{
  "head_dim": 32,
  "activation": "gelu",
  "norm_eps": 1e-06,
  "attn_scale": 0.177,
  "bias": "all",
  "init_std_o": 0.0,
  "init_std_up": 0.0389,
  "decay_shape": "linear",
  "steps": 4761
}
Each number is 500 + 40 x the weight over its row's rms, rounded and kept within 0 to 999. Layers, rows and columns count from 0. Numbers have three digits each. The size before them is the row's rms in percent of the matrix's.

# layer 4 MLP down (transposed), 384x96, rms 0.0221, rows 34-174, columns 48-95
017:550477466488547558545504461531448501479441433513429439531473461503516562522495479494502443496497497490511532517536451505529519504488499474528552
018:495497456520530570452492612513506455520517490445498417589488507512526516484513448505424506560490461493499474527527425496494512519497484460507442
017:462508413525474480522557520459456570466462485496472495489460369533451490519520472486494500541478531491536470560483490507488567535485431504494444
018:544452522512512517478518435520485576546447391508450454608498477481466545548458471508502445533510460478545535550543406487543523469490498518459511
018:436560493475463461502565520485506520515521555541515549426494433510428461533483518499561510484526563514460460493477583531535565481486454556465532
018:454492480497517461563538457459552555501485544528451522436528469497449499468506505506499524416508585545435494496404580531478510496519481538526526
018:449551446479535501497475450508521468477469536447576489439475490515458505479549531515531485487541517532458506514420489548521533499494570464523469
057:548483531485479574531479485476474511484579527490510444543568486480502562537477510493498526493484427500447485486502498500516517492573456557471523
016:445490492498515472515471521514555472448548547540532527443558503425477501518551612508498492509445415562498543499500572516494520516512507532512476
018:489525370502522488464391494542524415441479499477529439441482492481525512409488536498473478471457476504519531494478523494503479503520499468555525
017:560428519490511509500479532545514489490523442519408483580495559464529520461418517549486484482476416464556542512567465482506460475530467497480536
014:402537453518526481553525507484574475460495521501504479486507416490461513534489563504477431534488472508461500478486496541535501503540549510478478
019:519443502521520478512486489508477554517454422497406475583503471464499558521468483523458446499490424495545535564545423487533544474487486511471521
017:582466468466562507510471444564498489485442430483408453551453463509522550485473502512522438471492479485512532497526454485557478447491500468499599
015:454504528515520489562601551451523575525519499542500518458487452510438443532495483493458488521519507476510445517499495555503546532543516548502470
019:525487550495490475507573409502490570521440445522476526556493480491428506577471497516569471448521491489501516538499468538578573471495487517447526
349:515492501478513483539490544494509440519510436463518513492594442506491530464492522457503537460471509499483514502438563549522532451529554538555489
014:483521464509457453545588585437476501470526507486447528436484437516478448493457456491473534425537529510492425470456520511489545503548475488484469
017:497471467497465509518534541469430553520500450521431467584505433500493524499523493483483517479451487500510491567585512475485640513503393499485456
302:446496538468473538535535571538550444533520521519507552546519559493536413473498511509497478424569484490471444593487519489446568499459487465545448
014:487491524519471499536509568485461555524555516491467512536533493467508514482515471495411547498478464525572463580545487424471561530523514514520406
069:555526493465536485468454510505522474482529498466492475527563550472512549531444473517452487526449461492503442517509543497508430467534509541499506
019:534470430495531501573575452505506582490471425519468491491492442493433501519459480486540496435496555522504494574440503523582551478531491493492535
016:477521513461470489526506511453524469496497553542504504366536494487448445475563539483478530441470517539421466449446563502434543541506519481532466
016:499497578461474530470448466506483435512538543501574535517535616523550520524473564515513491581473511483512514438524462480463389513475541527516501
015:536417576514536557501459439500502521556546444477469525623523553484526573512516488492430473547503436500553531542541445448468516482521530548488467
019:494500485490498519510424457502461446474466471494531431455502545457579523467516536476455464501505444520503528483451505467443492509487540483548481
014:479547436508524518506459452490485422448450483517541429441476508525553516509505535483540489497533554493454530399480522527509462527523522444532557
277:491509433429550464447436533515526473509513521496520510551552441509509510543488477509517522481552510508463512411475506526541532466518509482460464
018:536476527514470449516596535473449573553484397569436482515479472493459483535472498481518498485483470470529485522549432512517588497492460522462517
019:461469454520497505542468505459469494455506486545433487510526440460499546529506583487510475518413443526489505537562511444476552514547417504510484
021:528462472503511504517462563511511436481511462485478458527509540483549502457493507494444486497445450484512502515545443455490485494525485432546454
018:518454447517503506515483541527498464473506461504451462520480494486516520463526513480453513444430479483514498526535479458500547516551458449542468
027:497424476490460536520501462473440463471552504517508460526556447503500532548491550528537515513450397528472501503488470481551551480523419546432512
017:469456565468519538539493503441528530547526497515426504527517516452479499431492499506381481473505409532486499501495512481429534482509531566497429
018:476484515506451494545588489463483569518500452538460504443519446507411455576481424459521535421515601489453435516465522497550589488516457497484506
018:482509401477527516494423456534511421427475610441518469447464491503534529428504529537511479515509485517490502474427504486485437513469499477530487
017:580446497504529495498515488549458506489497434456431443577483475488536538524461468502503481452494516496513526504517446469547447437510542463517552
021:537454475497509526497465576513493455501512439481453427561509537484541520476477504492451485509455430492497508518547433442507505489526479448530479
185:480463519480513537480465480499451479532513514556512560547520482522491483534432548445523508460518503501524599476511502504494512493540534503486579
019:529455544518522569440457520512461451513528465450520504621474542471553550507499436496413482525494422480541492518583460440488483486500500479485451
016:518452466475546518493446473536505496475459465488458446548511474442487545476534552526467441508457420519524575547551437482472564527532518478522484
016:462499467507491551569558506425502459508522506552527486411484511503490453476519491463468517451495525513460472431483551530476530559522489493551479
015:553481536497520516489551498473491603583444404538456477526486490477465460510469482511475478543522427463518494545518416529536530489505534515450501
252:486510538455506493484497486502487454513513546500511581537545527501546549507431539530522546452547518457546532494467489541528465404504527470391547
018:479455432520498501559551490451480581498472448536440479506511379535461494553496513499515490525459524506495499526514484509522559518516435534503518
016:532505531449543494464462445559516498509453478494487464511478521477507535498476495507530461508517479503519528515504460481575448416452546505483552
020:538453552486520530423525462523527516552489423486508507626464532474422509509435421503466467464516482473518489538538474529542534474535519521472505
282:480559487456583550517512517512505518553507459435513480572572423438491528491468500519522496391502508504457482486434546504478548488508483481529474
014:450520423520547513512468542459554476466481618454534514450482458504492518434577518505465521549475522571482507497456530503428515592530490495562426
018:578517509488557514441459438574570465491468483483538482522475549505527511475516518523535479498506501490511555485486481517545434455488553491506558
016:441534431483499530511462548495557416440523607513505463416508480489517493464533566496461511492485500551472506462445571516512469523503540459537466
018:518468526503494460537520480522472557490458433529398498555510473464486514532426505533494461444485451483535531549541445507545532466474479521483550
030:512534456516551450540492553534549550507479562471450492487537428477436473467528521484414458508476499498474536580524490502482492525526514479594491
016:518520512483548526456455460547510493476449484483487459559509485486535573493514549534498470534507454530546568532510484500527485480472555500510514
352:484497488483476466464502523494494441532528401506508489514544444508527527476505531476516510418494499548516522512452526561525525477510536550526501
018:500532460490450474428474483508544447496488463467537479552446497572489461497461436490513513470511668442487472482470499530536456503560496436497533
015:469522491542508462471510615510529467522486530474437452506447478515515494501491457515501514497536508467453464445517509524510563509548417457474526
243:455534522407435522461484475505473481518561488500475472542543497477523514522461528519513508464530552506498533500485474543498522461512493490478539
019:509513541544536538477483611508484479522541509431508469565490538491552520482517427497415515523511441488502486511559460454466496511513521463517455
021:471517474481453485561548463480506540473503488553462539417521433506434471533502546455521494462475556515461471508474572516529541493500455549496540
018:516490426456510452552523429524487505436474453512440475418463467473462510516448484453545485441484573492476476505462532488581462460505489485520598
017:530463513505528484492470484532497526478461459490389467591496448462525559509463491544468419517504399514534532562532421490535522456484508511450521
261:469570485401476472494431529496518459484509424468520468547521435497512483534516489570506485465513507460435505483462525549558532461481528468508498
016:518418510527500493532541584458492549513519440495378454513511453448491499482481475500443521456451458491499452510549489466476537479516460494500484
014:523501555435523524503525433504525534540459534515536552455516470517427450514478483493506478513536537502462479509446467531504475489472584525494515
019:507486512477476502413392490521494425498512485474529487568510541472542497473478566519465478565454395488549555496524454453469451479491538492494469
016:575467581454560551465453411570527452528492461516528493579505588476522523466530555508523493480495445504507571475556509505517503483497531488525533
015:536483455506493495505547430473487613527431431529487474485467436475467495527485476494513469537492453489536514563480449538519537507490481550465515
015:548454524466501541519472422537458428470491440499520452468489582485565523500475520478504484433509449486482505428495528509551464503501536460512537
020:550471557517505498528589478489454618569454395541448480581510488505475516549479468485514504502510493487527509563550447531524585509504463535478531
016:520465580473491536497533508499506512580557507506442508561495480506496465489473487495438461496490435453516459490532477435498448463478479490471495
018:466532495492504539534434506522520396437534577483534506438532531469538512478553549505464498461489464544476516473476586484480485515506572458546462
143:461508556493426470485465529507533507493572571551521494551571507502514431472518552514463467499516461482483534536464491537467431481507476472494459
016:529405536467473497567562472435433568497493422573451486522547487473432499537442543469513456431452453505480486524499497496488551523556474499476473
018:562471490453527517470483464541489520521449427497425431563471461504479545519452490504521438494506457493506519522526419500554524455485507495472574
019:469495455449502489559555454475543535471479514521415465469501450477419501501472538499537499528478562523454483491467500516539510499495453521503543
017:507510477460480500419419472524485453483486460461543432479509534485524511452509511468481496539442465520512527516477478470505447484454531471503478
016:472557518453515495459522518525598471498498536529513526448486543502467459463469508511526512485516561491445499429504582529574464480492482509475578
015:460529439441504473471539519425513515483476550441542501464483444514456441447482505539519560521474508536492472489441530534453528522489447499492408
015:535492463497534483436384520565521415482448486494456424514478533437522551421525538505475446479461384516490561530530486460506505485516503448502540
016:451530537509516459484588480516556566547511468486466513524503462519402490561488458473525503558512581459494457502524470513546529501524459533435527
196:456529516532510474519557515498455427461492526548504457576539436457516498522476569431518526481465452511500587506513517525444546508500513593578598
018:534447562502504529468501536515506540569519464511458518612502522484490514507494445478397463534490437473537496558579455461499511484507513522467482
013:520494497512548508469490459497489538531482393406521443631455509500539580498488441492473491521517522484535544566490436462517508449529500486461478
020:504559525471496493447560495501549504547486464515536501520479476556403420521477433467522506483524607467475451517510495568573555502516495492451548
015:488500580510482492486576573458533530595538539465498527550498481514476483510503414495455522482564543498490452508500518499512562481527462536450467
019:552469450537517549496492567527485455498494426496475429563494503494538510485502504499476491511461445484513514540558440472508536505526467464540494
016:436469509467498464553578558460516526479551505531423492489535460433443456516476536499462509528453465525455477487541538512499558509536456543478457
258:509545477435486508517513504555479520447478473468537460485569441505514477554471490549566532503553495524402497517490415540559520488494531558512516
025:525484476474518486504480494497493441462501442514489478528539518463540490505503551517498484493423440524484510534557490459501531458520460486521491
139:509532451475528471480468504492509444449524535440494471531599455487514539536532469529440525503519483500446589494432520492583512527504555567534477
015:574426477516524495499501467538457537521458396456445460557509430524532513547464451516493458490531449480517518551493431498528526463498539502488561
015:502465466530480491546563437491466562475466403554460525464504427525473504591448485482568480435520548454481514483463484508566542460515511535476580
020:424557518496481445539494486509561545469532543564491570405539504490449469532498565502573520503498566495467477482473559493511525502513496547504532
021:527494530504509462472580481498515548537468491542469512530495453502411463540537509526549490474497486492490509539532529571531608522485447535448517
021:457506566463493462582541437489535536465517530553475555387533533464475478524507580485528512463479506548459514474447601540502501496516510532507510
302:436504569457451498495480498522476474432514465478529484521505567563533464491518470532509540450522492476497485522508450551518465428511523527515487
015:566465479482498526466524611498501505547530454457431440603488482515493521464463492516461519474469497489508464546545479480500581484541447464502517
017:441566449494506509539489525474539498485505610494544507396528473539497485492560527495508545473526579557432475480453591534472531545506473492548501
018:547451516486506483460535501541497556529479420478412470606498466481472530521447451505462459459488493486521526549546434491546519454513518506484547
015:545494524500548545454488569531481485536527526408492450625459544491527571466527447523435511533525444517547474573530447509480538512482474488488427
018:535462566500561549472479561539513461496503472470420488549452537456519514453476444506432470517490431467524481483544437474499423478475533467502494
016:495484381515508513562554484468489510485459470532475458408475419488470514510473519493531475449475514547487513490446512531522538509504471477513541
019:480486471514479538507516569479497449513564471488502437550503582506573519487513487488452572514479514497495473484528493466515533504517480466506431
017:493521448457468465499538564434505423476517548478549471426481508534483415458508507503512586462481560524448454447472538552458539535520444426521441
018:550434521526530495514515445564503532507461476518396500559492489460498565533453486556523432486557412503537525545494423502564533468479513539480551
019:566475498477533515448442434546530431488507517476504472541504540505573522472490567553539491512514424527494546454506497524531455482489505486493541
314:440510480475547468511483514446465493497526504563500508531501445529506511464448497483566517511504471443470458523565513478488533463489496507502439
071:527496480462512474476439541467555489502548582419500538509599522470518488503463480495437470561464437503494520508486544480528447465536478479467452
035:526449454489514504576499505522434528461521515475504449535560413504459519513498536497493485519432428486451533580506456458490545526568425528517494
198:496479414491567542524421490504511447494527465491513543441572511500475494474473527548518522439496472528511498507483569482493507458543554428496560
015:525536504486536585479463587532501459511473509492456441574487495496518499419529469504431491490482462499533510556561457482486609567499462462518452
015:463493500545513540506507625432528485541535527460496473509474518515529488440506450490400522496494543509497462485499486520421487540563488474525439
049:563463487551473518542482489496476513488533479539512416571549480491478567528478521509477490497438489501462474538487495539527452521563487557517528
253:487506554441505492467481455506474517555495500494540428511494514494518475523504503542471446461534490500494488451466475539511484457493437539558482
017:522519537487526486479550457533508567550438415514440477537493452494417494546463479494526464506519494490481493542535438532571565475493504526450578
016:511485499494543454481516422536569524487461491484461509539514433460457546510464504543499439540526464525510513531467444511564479454506553539445516
017:515448489496513551495439511521477457492519418487503437572519571467565542498489549515483475539452372513527570530560464460491538503541483460513477
015:485492566497509546472551583466508532566571468529472543588505499503490487507485499514476535518483526488532477518555527484471601509535451551508468
015:442531540502467526524541578439458553522522464582468541476521442525462436539472479449420499502492525468500479496519555494444513514484489540515491
016:462501539532509523544508578471530515559572536511460496538503549495540517466510458489423548510497544491525490494568500451450547530557453488514455
299:515556503465522429528556538452516462519471441480543487561556433463488537539518482496566496449462477510471510513526534539483504487539469517552457
013:461568482546575512539478561522583448465508543467512471440485552496524530446541483541471500499555460534509493491524529568449527507509528510523425
058:526499466467547483501434500531485487473542515480517468533535424507491560540530479542457518500502501500481529525497461508523496498556517549504493
015:473544505468465443483544449498522484449506519517563540494493490542502458541440515506533502515561591460486458453460535548573418471533546518478554
018:497521495481504532490417421536526436477503532498560477463532552472557525470516580516520480515516462529516562474475544505498469524503572512522507
015:485475529528510546497580576474557508556559509457463492595461487501485483521498427517430521499544529465503467509513502506525547502559468488484466
016:469486439533498473529581559469511537501542478519460468518489433515490486547451472489504529515471574494503488484532510502568503506571444509497524
016:549479473461539485507519443542504532488441432504415482525475455493485545532443492518548449491530508501514517525488453512579519455490526527491609
016:570459506486544471481484419570530468511486482451464481526471570496543546479459483530539472476533503507518522496481467488574443419497553526514602
017:504498428473510526555515446501549489476481487548490497415524480496458498510477556503531509446459561542450505501435550523564489502517516482552546
016:487517499498560546523471437502558446472468538498573507435500533477487499451546488500470458464532477539476514487444540541524487516525603482553462
245:488519510401486535456484519505494525424528448408554499534544448530554503523526483556512532435549523548451523481494454535567511481517499515441497
289:495499485520513493553516485492461448540522487459450502491574514509476463508506469514469554449507490491580514559528607470460498482482549456541498
017:543473534535525502537429470554481538493525515472544534484532553540563549531503490484507464514506460468516532499463487464500425494517588500543535
015:516448481492541524492448438525472521496442461503479441533523478453492581512549539505513443532455429530517579556538456493500561519485519481516481
019:534490461541482456421511517509418520527456455495467448603458436493494528500512462481487472536491492464578493542566416452485564503469443523478483
014:446495514505515470551559542433547546524556546478495550472527488474436504475492488494476562443500597529471449475449563499480559520583499522517477
016:467555482476455504525520592444494432495534560487541497423503529539526428454541507467458574455491544526439471458486581519442537556528482445536459
016:526476533558554533492515504553535500513492454454431455579481525468552545514463453529459464500546499480519538485518455492521454473535551519485550
# layer 4 MLP up, 384x96, rms 0.0357, rows 35-175, columns 48-95
017:580472533598497482515508480541520521627485533536495575430423506516501483501513466466509538482523465479520512566515510475484527530497527362453481
021:507574503541528508502452503528631524612534562525448498514507523493513473496487476544533494532513535596517443469527653515491468518550536516501501
015:476512548492503481494508515509533472626515535444455490482487520524473513524555506458534542506517485508550433566500564550514525537481506535454508
022:442501463413496479491482487466437474318491491471514441503552489448509478494426480529481455534456502453486504406501465472479404453507493541506479
024:487498485428468520480470482501466508352489459491458521523501462464463506502484503500501469497476475474495507399510474396519468424500452523477485
018:570491571520459536493500512489467544308470501525539551510533519491539488512449462508510527526509448528540505573576512472535494527535513498489540
096:530433522543518486511522462558532523496481545490497568492427540492509461508512474462472508547493517541598499528533455428435490607506529428502503
016:660519547480516542513501473534471575404482522535500508542516483489491512512487475518517514532531508606539474557549543549517512549591518500522502
019:635453580521503541533530490506495566410485526527510550508481482526546480519557511462500565532533521534536511523557499471518584512547515471480474
016:515483482564507510514479498526539525699503530490533518507443487539471500523592526436511555498537562538500514520467504501485557535485515474509468
016:554435509457483496501482413517410555433474490500449504484458454453491466504473414453486496492500468574555469527564477435460470476521470476464498
016:547453553527508499496488464515575518579531540457467513508473514482442461521551486467534543526522529511553432581499552514521518571523502522423486
015:482431581514489472512522503491508499511509507438508560518488516535489493521571517434474563512513482502524500550501516482517598508492491538428438
018:521562457516532503488482477560549545604511559543405495522490504494545493495491472538547488510518568635556492453542591479452485497539524505490545
017:501545513437504520508478522516553510599532562460486498522562531542510528515503502494531528572509562574553488527511531545546460590516515565494504
282:501526497486446473439579438545592515466440561520514552508400546431486528572533429536495443497549489536506488489535501490517520481483524518445440
014:465546464482495542480436500541543547509510507507553563528500522479525483503482524556535473511506613443485587482493600420475419500475514563509525
017:574508510545509501501431505549608527665557563503482516509457517505439473504500523515516511535531557531541476496480580508525450515558547496455458
278:552509478491572558504479491552459487525539539473491511493420557525542574568516509454457527552482554514502515501518410483476486503562507441492550
013:565457477532492561479495479550514517526486513541430470487381506508449457503527525553521489510520543436537534465472573494465454514532520475438553
111:567421536548493528514547468540516535538493565513488525507418503521528449506538497451481521530487498542561517535525417446439518588505492437508507
024:491479534466446497484477483524515543313483531481434516513467488488478490506519486486499503521491530553545474429513550389468470464525491536424482
024:525496495460471511483491478509491510223482461505530533531485484459528522509448503520479468483477479470482527482519430447477454473489474489486491
015:479485446522533490521526483464448439506471461489595463479523512488444511494506484497449485465491388477469531571486459537515541508463528442576512
017:584505537589503502512552524518476491588515485510505514509452540514455538517552542482546519467527481492555505600494522563550565547502529464491544
017:575442566508446510506473496516508521405480497524518587524460495505465476492503532440446511480526467444505513565533396503514578513565456434492471
013:428431520426500462521481464491501524358506508473474575489515467489500484478481448426436493488488469540455480519543346494475532484493439498483421
261:556447553631525560557505485499487536501499519484508436495457502454509508483490532495475512494491498482486460606558478453489498490490506457496490
016:437508444477513480463403482543614519417518570464448425495461520481498466504490493511494507523522565538491472471502576454431442524511506503454456
037:546432508515497505516483443539589538459517560493449518512434501483463449496530482483467508528507528580556463504512481476441511573535517441472450
032:589435518567486513519511467557578542604503556520485562504409515541469481505546493465485541518528529550563503527507494469472555572507534421462485
027:580468534544495511515473484553600548517517559513465570514419512525493483510547503474498532527531565576539499498512518455468541561508534437447479
059:568458507559505500514485448542554545431480545481496546503457522490449479513502490459474505531503524569592492587520474455451504605539535418517471
015:587475464558471507486510497541397510470513455510500484511418487475475505533509528507549492460512466441505549517512440476476512476505477460461524
019:462560521434483493484486520531545504366515524476521561543526518467543533505477518555526452524483557520517519448501594455514424475503509600457516
014:552500579549499520530487522474481520419479456519572605510559495528490510513511525461471530493515428499465536556546493530544603489534507484548515
015:441468548510477484506513500513509489649505485451553553486450520543474499507562498447499538465509514410522545564456513433529540538435494561451500
028:566427526568480487516508463559562536585491556509491548490399507524440467503550496439475528508512520516570495538500451478458549551508526425452462
166:497510555548516483542485456548514494364482517478487435496428549459507503516520475525496490548464522510445478490508517441539462488512442496444448
017:470480481557511440497516524463438453581506498491473482453462510509453508481520516454494503442516479394437494547421399548468512522409505402484514
026:644490563559502525523502477549581553521523536508484561516456506522519501523540494476522550525551507587563477581544536526518548573545537472467502
017:452503446457513462503433491562503528306517546513428592526471489497517507489464496500487483491502561533465530426531449432460496445488482458451460
015:510477503515473487461505488530558509369505551475438433500438520480555505520502481503550522517503529544565454534529587479418512543519496514470525
226:583486497587477508527503473528515547499459516490430456464389525506499481542560512483476491553408487520428494538528480469467518585541498488517450
018:531509509498529479512464431539635542526517546477433526526460509466464488503511475502528492517506511596570435484528575457499472491534517522453448
017:485439535470471477503555515445392460387480472447560428497533496512473489515503503471484525500468426418507500519501473544524550476493484559483511
014:446538502495496438480551582499395451496520523474440466457487503530629563521540512454538528523512531467509548500467503507486481502391509502463505
252:521506608494566542526468472482540518510532528489483424567502519455494524455472483483498478590492472505458474530482504493471448553451521440513473
012:625547536572506518501505474539540567434525489588413539507486471480520484500480480511536491518513459594511482463582523536480538453517532464511534
019:497464536486483491510552529462400484477474472487511437483510478552536531517519514434478537484475441433491509510499422513532594506456473490515495
013:622450547480485527523515481518399568379490489541542596525501472485548513524484492504510508491494525546505555546571490489489543440572487530466521
013:515465502442524543500459475504552519595534550434475513522527500514509498525553514502528527530522586540526481523480562507515494567524488581443453
046:592480549480505527494567470499536492517527493517448521511484523503606491500532500561522512510526540529565459499523585503469505523463539563417553
016:602451566514488520526543506475461508547505505462557474486502514510498486519517495475523551523520425484514471614537523579543562536549488546493498
256:523519460475435523520481399504516559500446624494465540463423597471492482533516491467438494587495473473537514526551455459500510481531458446480496
017:456507499513515488524565484491506485587514496501505507460528490527597516502528454450503520517483549572515521433496555472546518502451514496535495
012:478490495456507449483426477478539508462531502495541578474543472474502460475461452408529491516492541485445516473512402495496482494446476465488440
204:488407517540522529558460470556521511519471589499528520500440525491454491511478473490452478562471478498517491528542523395497457531542473465484501
017:527467482570501483495523500496478485621488462523496510442446495508460476481524516480493497444512505373480515521451417504477510539423514424483533
023:446507511406489497491494482494498508276502517481502506546520490456524494504474506538491457524472546554507498470510524458482430424531489565460475
019:456466565447480486502504498512501516260497533462517553544521497501518491507531496489483490525481528556519512439509557431483513452520490591439484
014:539430559525496504498505463505517522581510515444468499489474514499481468526540481447517547508518485472536446595490536520516541584517473519450480
267:555421528546497546507475489496511551510495560506512526521462489492550517506502523486439506539492506555497444555580510397438502528528516439473537
017:532456477499478497475454460546534525536508522489475500517394494477444466504518511483515511496509545470527516460489514399454477508493503478430481
019:422537510465475484475544527475439454333474451474515497502540515469574554510469492549525481475477434470487514475507498466497473437455483549512553
018:585443487554517524537543491483466505574484511512518435464455510534508504509546493476492540496525467496519480610497461617481573587526516407533483
015:534477550519468478513533562453453482459505468474544488508511496530479564518508532461490546496510455459495502574487379563555558526469499484499499
015:491511532482492481498482479510603514449523555493406445520509514508518485509500499483509499516495519584557423515532594484461504545561495531482484
013:498456528450484463499466522496433505497475497464543612520527499515454532496531555421462510487518533505470558620495391491502553460538462521454460
017:422525484482493479466436515518595492634530537469423473483483519492444498496495511497506488502504518490519442475472541461488449488486482524445478
013:435479443510508470516579534492426423627520491487491451500448520520487532510572539547543511466507572492525555483431420551440535478471505517483552
016:603465540485474523520516506503387530445483472546560628547491480522510508506501534489474508471510516483472561592521392541519520471538487487481512
132:623436444520579521521508456532433481554465494470410453482433493497517503532505508510472544479498557511533491456492461451490558559528512489520551
022:471490471476459503495450463548568522503504532483437460511415478488441476492515487475463486494498532523543473437485460429442459496509498488455463
016:521446594513481463500546508512478482493501519443561516499489524514501493532547529437495550522502471493578503618538518510511552505509515564438470
020:549485555471473511510495475525540526275511526478541581548501510487503521529484488517520507536495490590546530529565573457522477462531508538467515
017:606430543531474520511547496473448494407459517511560454486483511517481497519501499473473533499497430419543496560514498524510572521555509456493498
021:448468469428487484500514498443399467288494472478554474510553464476529516514469485507501499516472495477455546446495420469492469438462481511524488
020:487490445521471498479442471479451515344474471499479414469486471471435482495424453501482470499476425461489471443510468467458443443493497457530492
022:593416546528483509510539476513513538390494537498481499496453478513519459517538501432475553531508521513535475531522420519468577568530492448483452
017:451503510436483483484498488458440481378496476483481431482507499463470501502443435508508464497452440461528472436499531450500428449446498523491540
180:542475533491509535522406492519501539543485487509457540461513558525418486480511453596499495496538539404525426450511483526545481540466494421427423
014:495520480555509450473554505506440450579518492499413418454437512502479519517538513504540504471504533465517479500435469529430513473448506475449533
014:532413529577474498517542498512444508665496511505438468446437514538413470497540490423502523496495436434550468539499518513522541521496516455450496
018:452515479473497480501557496494446488397501512496472465459531493510640536521462470524519485535470500518519539436517552452508449457484505509480492
016:511563469502487479494527526505435445618520459496566497486524513492502530498472547511570459504489510424517566516484508533528448463470526551502548
027:546452525542494485513494467549602539545503581512443546487411510530492464499540484457475534519522533565544479506505470460447533563506515410448448
015:624485479508508541503445436566528582472510542523500566536439496480492521522490464531537500522522558567570543506528542433503447516544524465477513
261:487513522522514531499509524527540574511532531556500557516460523473551491492447513518463497531490499487556422481529414427490461588494500458507508
054:575422511549476523520491456540564549538501567504480546509432512533455471507518495455463524531510526545571499529500439453473522596523523403478466
170:592434559537494525510517472545487556469500524522483519485431528490533421489489469486510511524512516463569450522550450442461481549508480466472526
022:531535562542511508507537515506545509702505510489523567519499545523537519509538529490534525496521545505563490596503565524538529541515507561482508
016:468552533448519492516479501518602525510526560447531559561524549486574515502527516515500490529500594558569484517520563471520473583514511607506472
029:482445482415483512490486449464472504248474475485488459518506482449493483498467470529475455507465479505491490438504477455473448473501469507488484
014:509611521419526496478458507498527508485529537477440438503581519498539545512409478514540513569497516560514451451511482491516393517500495531488489
018:513505490417474531491478509512473530332505467518525537587543485473492545512483516548501455509483545560507538530523524483507490463562465585517521
299:529449504577543499517495512506527519481486527481437465491399550548527508533453538468384518471494500511510549508496484492467463592552549492469520
016:543438512595474492500505476562508521617484531510541517468384505499447470512537524451502531528512515456576554552504509441464494490512559461443466
015:544499540451479522497510485492461506398501445534544561519569476445491496489406499528495437506451451478516513443538525449563451392528496559487507
016:564500552540502506502541506532513502651523526459540515498460532532537511534571523478547547527519561466584527576488573479537514554462543570448518
016:560517531625497500492499551520458495682489488547518517444485512538467500501503543458517513481521464457513538578498538545509538499499555438490546
015:449475480548510462496509509485509486548504504483536535486476506538513510517562513487531545445513497472419542507453428503466584516410501429500501
017:505517557462481493518465483573591562372505560480506583540484498497504480509523520474499525550507547568544495510567535452495488461553521590454445
018:579413492549484487523449485561493546517499545524514537479393494531403465499491480422478503501496523470538542483490443467485495536536521390486480
014:567537478536488526497459497543538554401481488543557520505505491497523524501421481500487489530501494533514553498549582471500468479520558485535510
015:493512585462515490492481520507532501508510509428513570526543538534504512524532531444519540524517542473540487582504528549533547580482479561454506
024:562476541516482502519514512474435498573481449472603523500519499520445544517501531424490534491501451443516523642495445535555569526502492506542485
386:496474486480586514467532439448428516505546538567475541498478474576475594471503499565504547525467520478480531470538463459520534516567541500393440
101:593430488576505511506577473521439499536497472536452492500436486529482481503528487460511516475502524510609488601506436507432525583501517484518554
082:573447542547502503502509446539580533529495543505443538496443537492484451499519467491469505541510526572608445519523496436431499582512534433452499
208:520469526491458515467584489512485556466501571540433532567407509488557521530555511422445459566470512469478525550531454495527475538502470511440476
015:591481555573521499513512537534536532494537525523485565475461511536587511527511531528544538525546497488479540503500618554530540492519514458479496
015:498488434544502477486491471558502505500505483548443543454408476475509472484524477477539501470509502480468549438518454419443503442435517426482500
099:523483552505506506493520461559553529392486578483483542486438537487557452503527459469481524548498508573542493471537477389422484546510503444486502
277:511529455528548488554527433508478550505518527483521489474425563442543554486484521490400461515504528531540469492538547465489521528507489480480510
017:468448541446473472472510473483494496301498536452474469489498512465515491515476461469495495527481459496564453531519512455459460495487486524423477
020:484465534472460511489505470482436511287470468452459459486467488485480493521493459460487514499486440454528483548510452462470481519467469497479516
028:586419516559476492517486460535554546489492564508479542490417507510427474497528483432468532515524513530560465570508403489463536580533514397469453
011:505502424533532474517464516533499470492535548511495459486410525493560524495502506543539488488521507435504562402471517510493445502442548378488451
015:401571430454540493501507527515544459540550549508479480522493536470601496492507506617531471479505566520444513364481499500465440449489507515516474
016:547457465527499489495475484551491487474534479520470518479423484488426482493516506491531480489509494431504542382480434455495494450451511439453532
314:500434542481524509538491523495522550502490547508476465516437557485513498494493555538440525478574504496507441493446477454469500505419525427469594
012:579505525570492529446448534542390578443495528579523595494539487502532472506444500460526523502519493566449520517578491442489531499507497417488542
109:576441571553492530505527461528543549492501550498484549502446543489547438506502476463490517549502492563572460530541513433456507579510501440458502
015:361504438418504496503483451444428488538476475464488430478566472490530512498472431485470455476467495513470524468469483468475461499479470535543506
018:609451551474472512527521503478410500378476464488581541518506489517495523515502518444471526494508452449504523591519417534550566517535467496529496
014:509529485514503446508490482538417490594535490501493542477457492507551521501485495454585488493507563515513544504502531528518470459456539486428544
015:544474481501541507530477436543558552531529546498479559511457490496497497507556469484543506503510588597560511470521609435496496491507529517445488
015:490489594479505504513525518517513512407503541442545547536529531533555498534545520468504536535500500523558513561541574510522541526517511594456467
017:478452559508478504508568538465404483407475473472589526510521514542472510517529540427486541499484481401522563555495444492542572499456474529478524
023:555490571469476523514526503545500547256494541485550586553493497504549522522537520490520519536497529583556534519555533453513523466537506557470491
017:467482516462457503494495503485440535300479497518410554515493475518528498505472477474482523495494497501475516443528369455484530511473457420485505
241:546499502604532501520490515537547538425496523510464483527446510508497509490454514505442544495487469516556490527523467424446449539512528490499525
361:517510523475520476521494470487463545464556574501437548481534549527552511511566480523424524513519494512579517542515554468524439430519573453499443
014:457471547538525504489595493461533495595448450530459569510535541490444503464594508509498487458507562519558445539469457495524570556481475530495556
021:629492582555503514517510500536576541484521542497485549522479513511497505516523485478514547524544484593566449604549543547527554574569522512471500
015:512550517511552494496465517487604470631545536480425390440505520518517459497508506526503524516536498499467436478480607596498483531489535503460495
014:610482474501481532497481487541420535462500451507540492521454478473477509496507528508547459506481498416551582426516496431538459420470526537483543
015:597492465543504522508494481544540548500501491567552577517488499483538514496442514538499470510494566517504560499518504482501460480540534485511499
014:447461519456495466494496479489446483462508470466506587471463491512515489501554484415528531462505496434441511521491424438509512506403462456440497
021:547441510569473474503470466573536546511481553530469555467387503519437475505512480442475519495514494502555519512510465439453507515515529374447468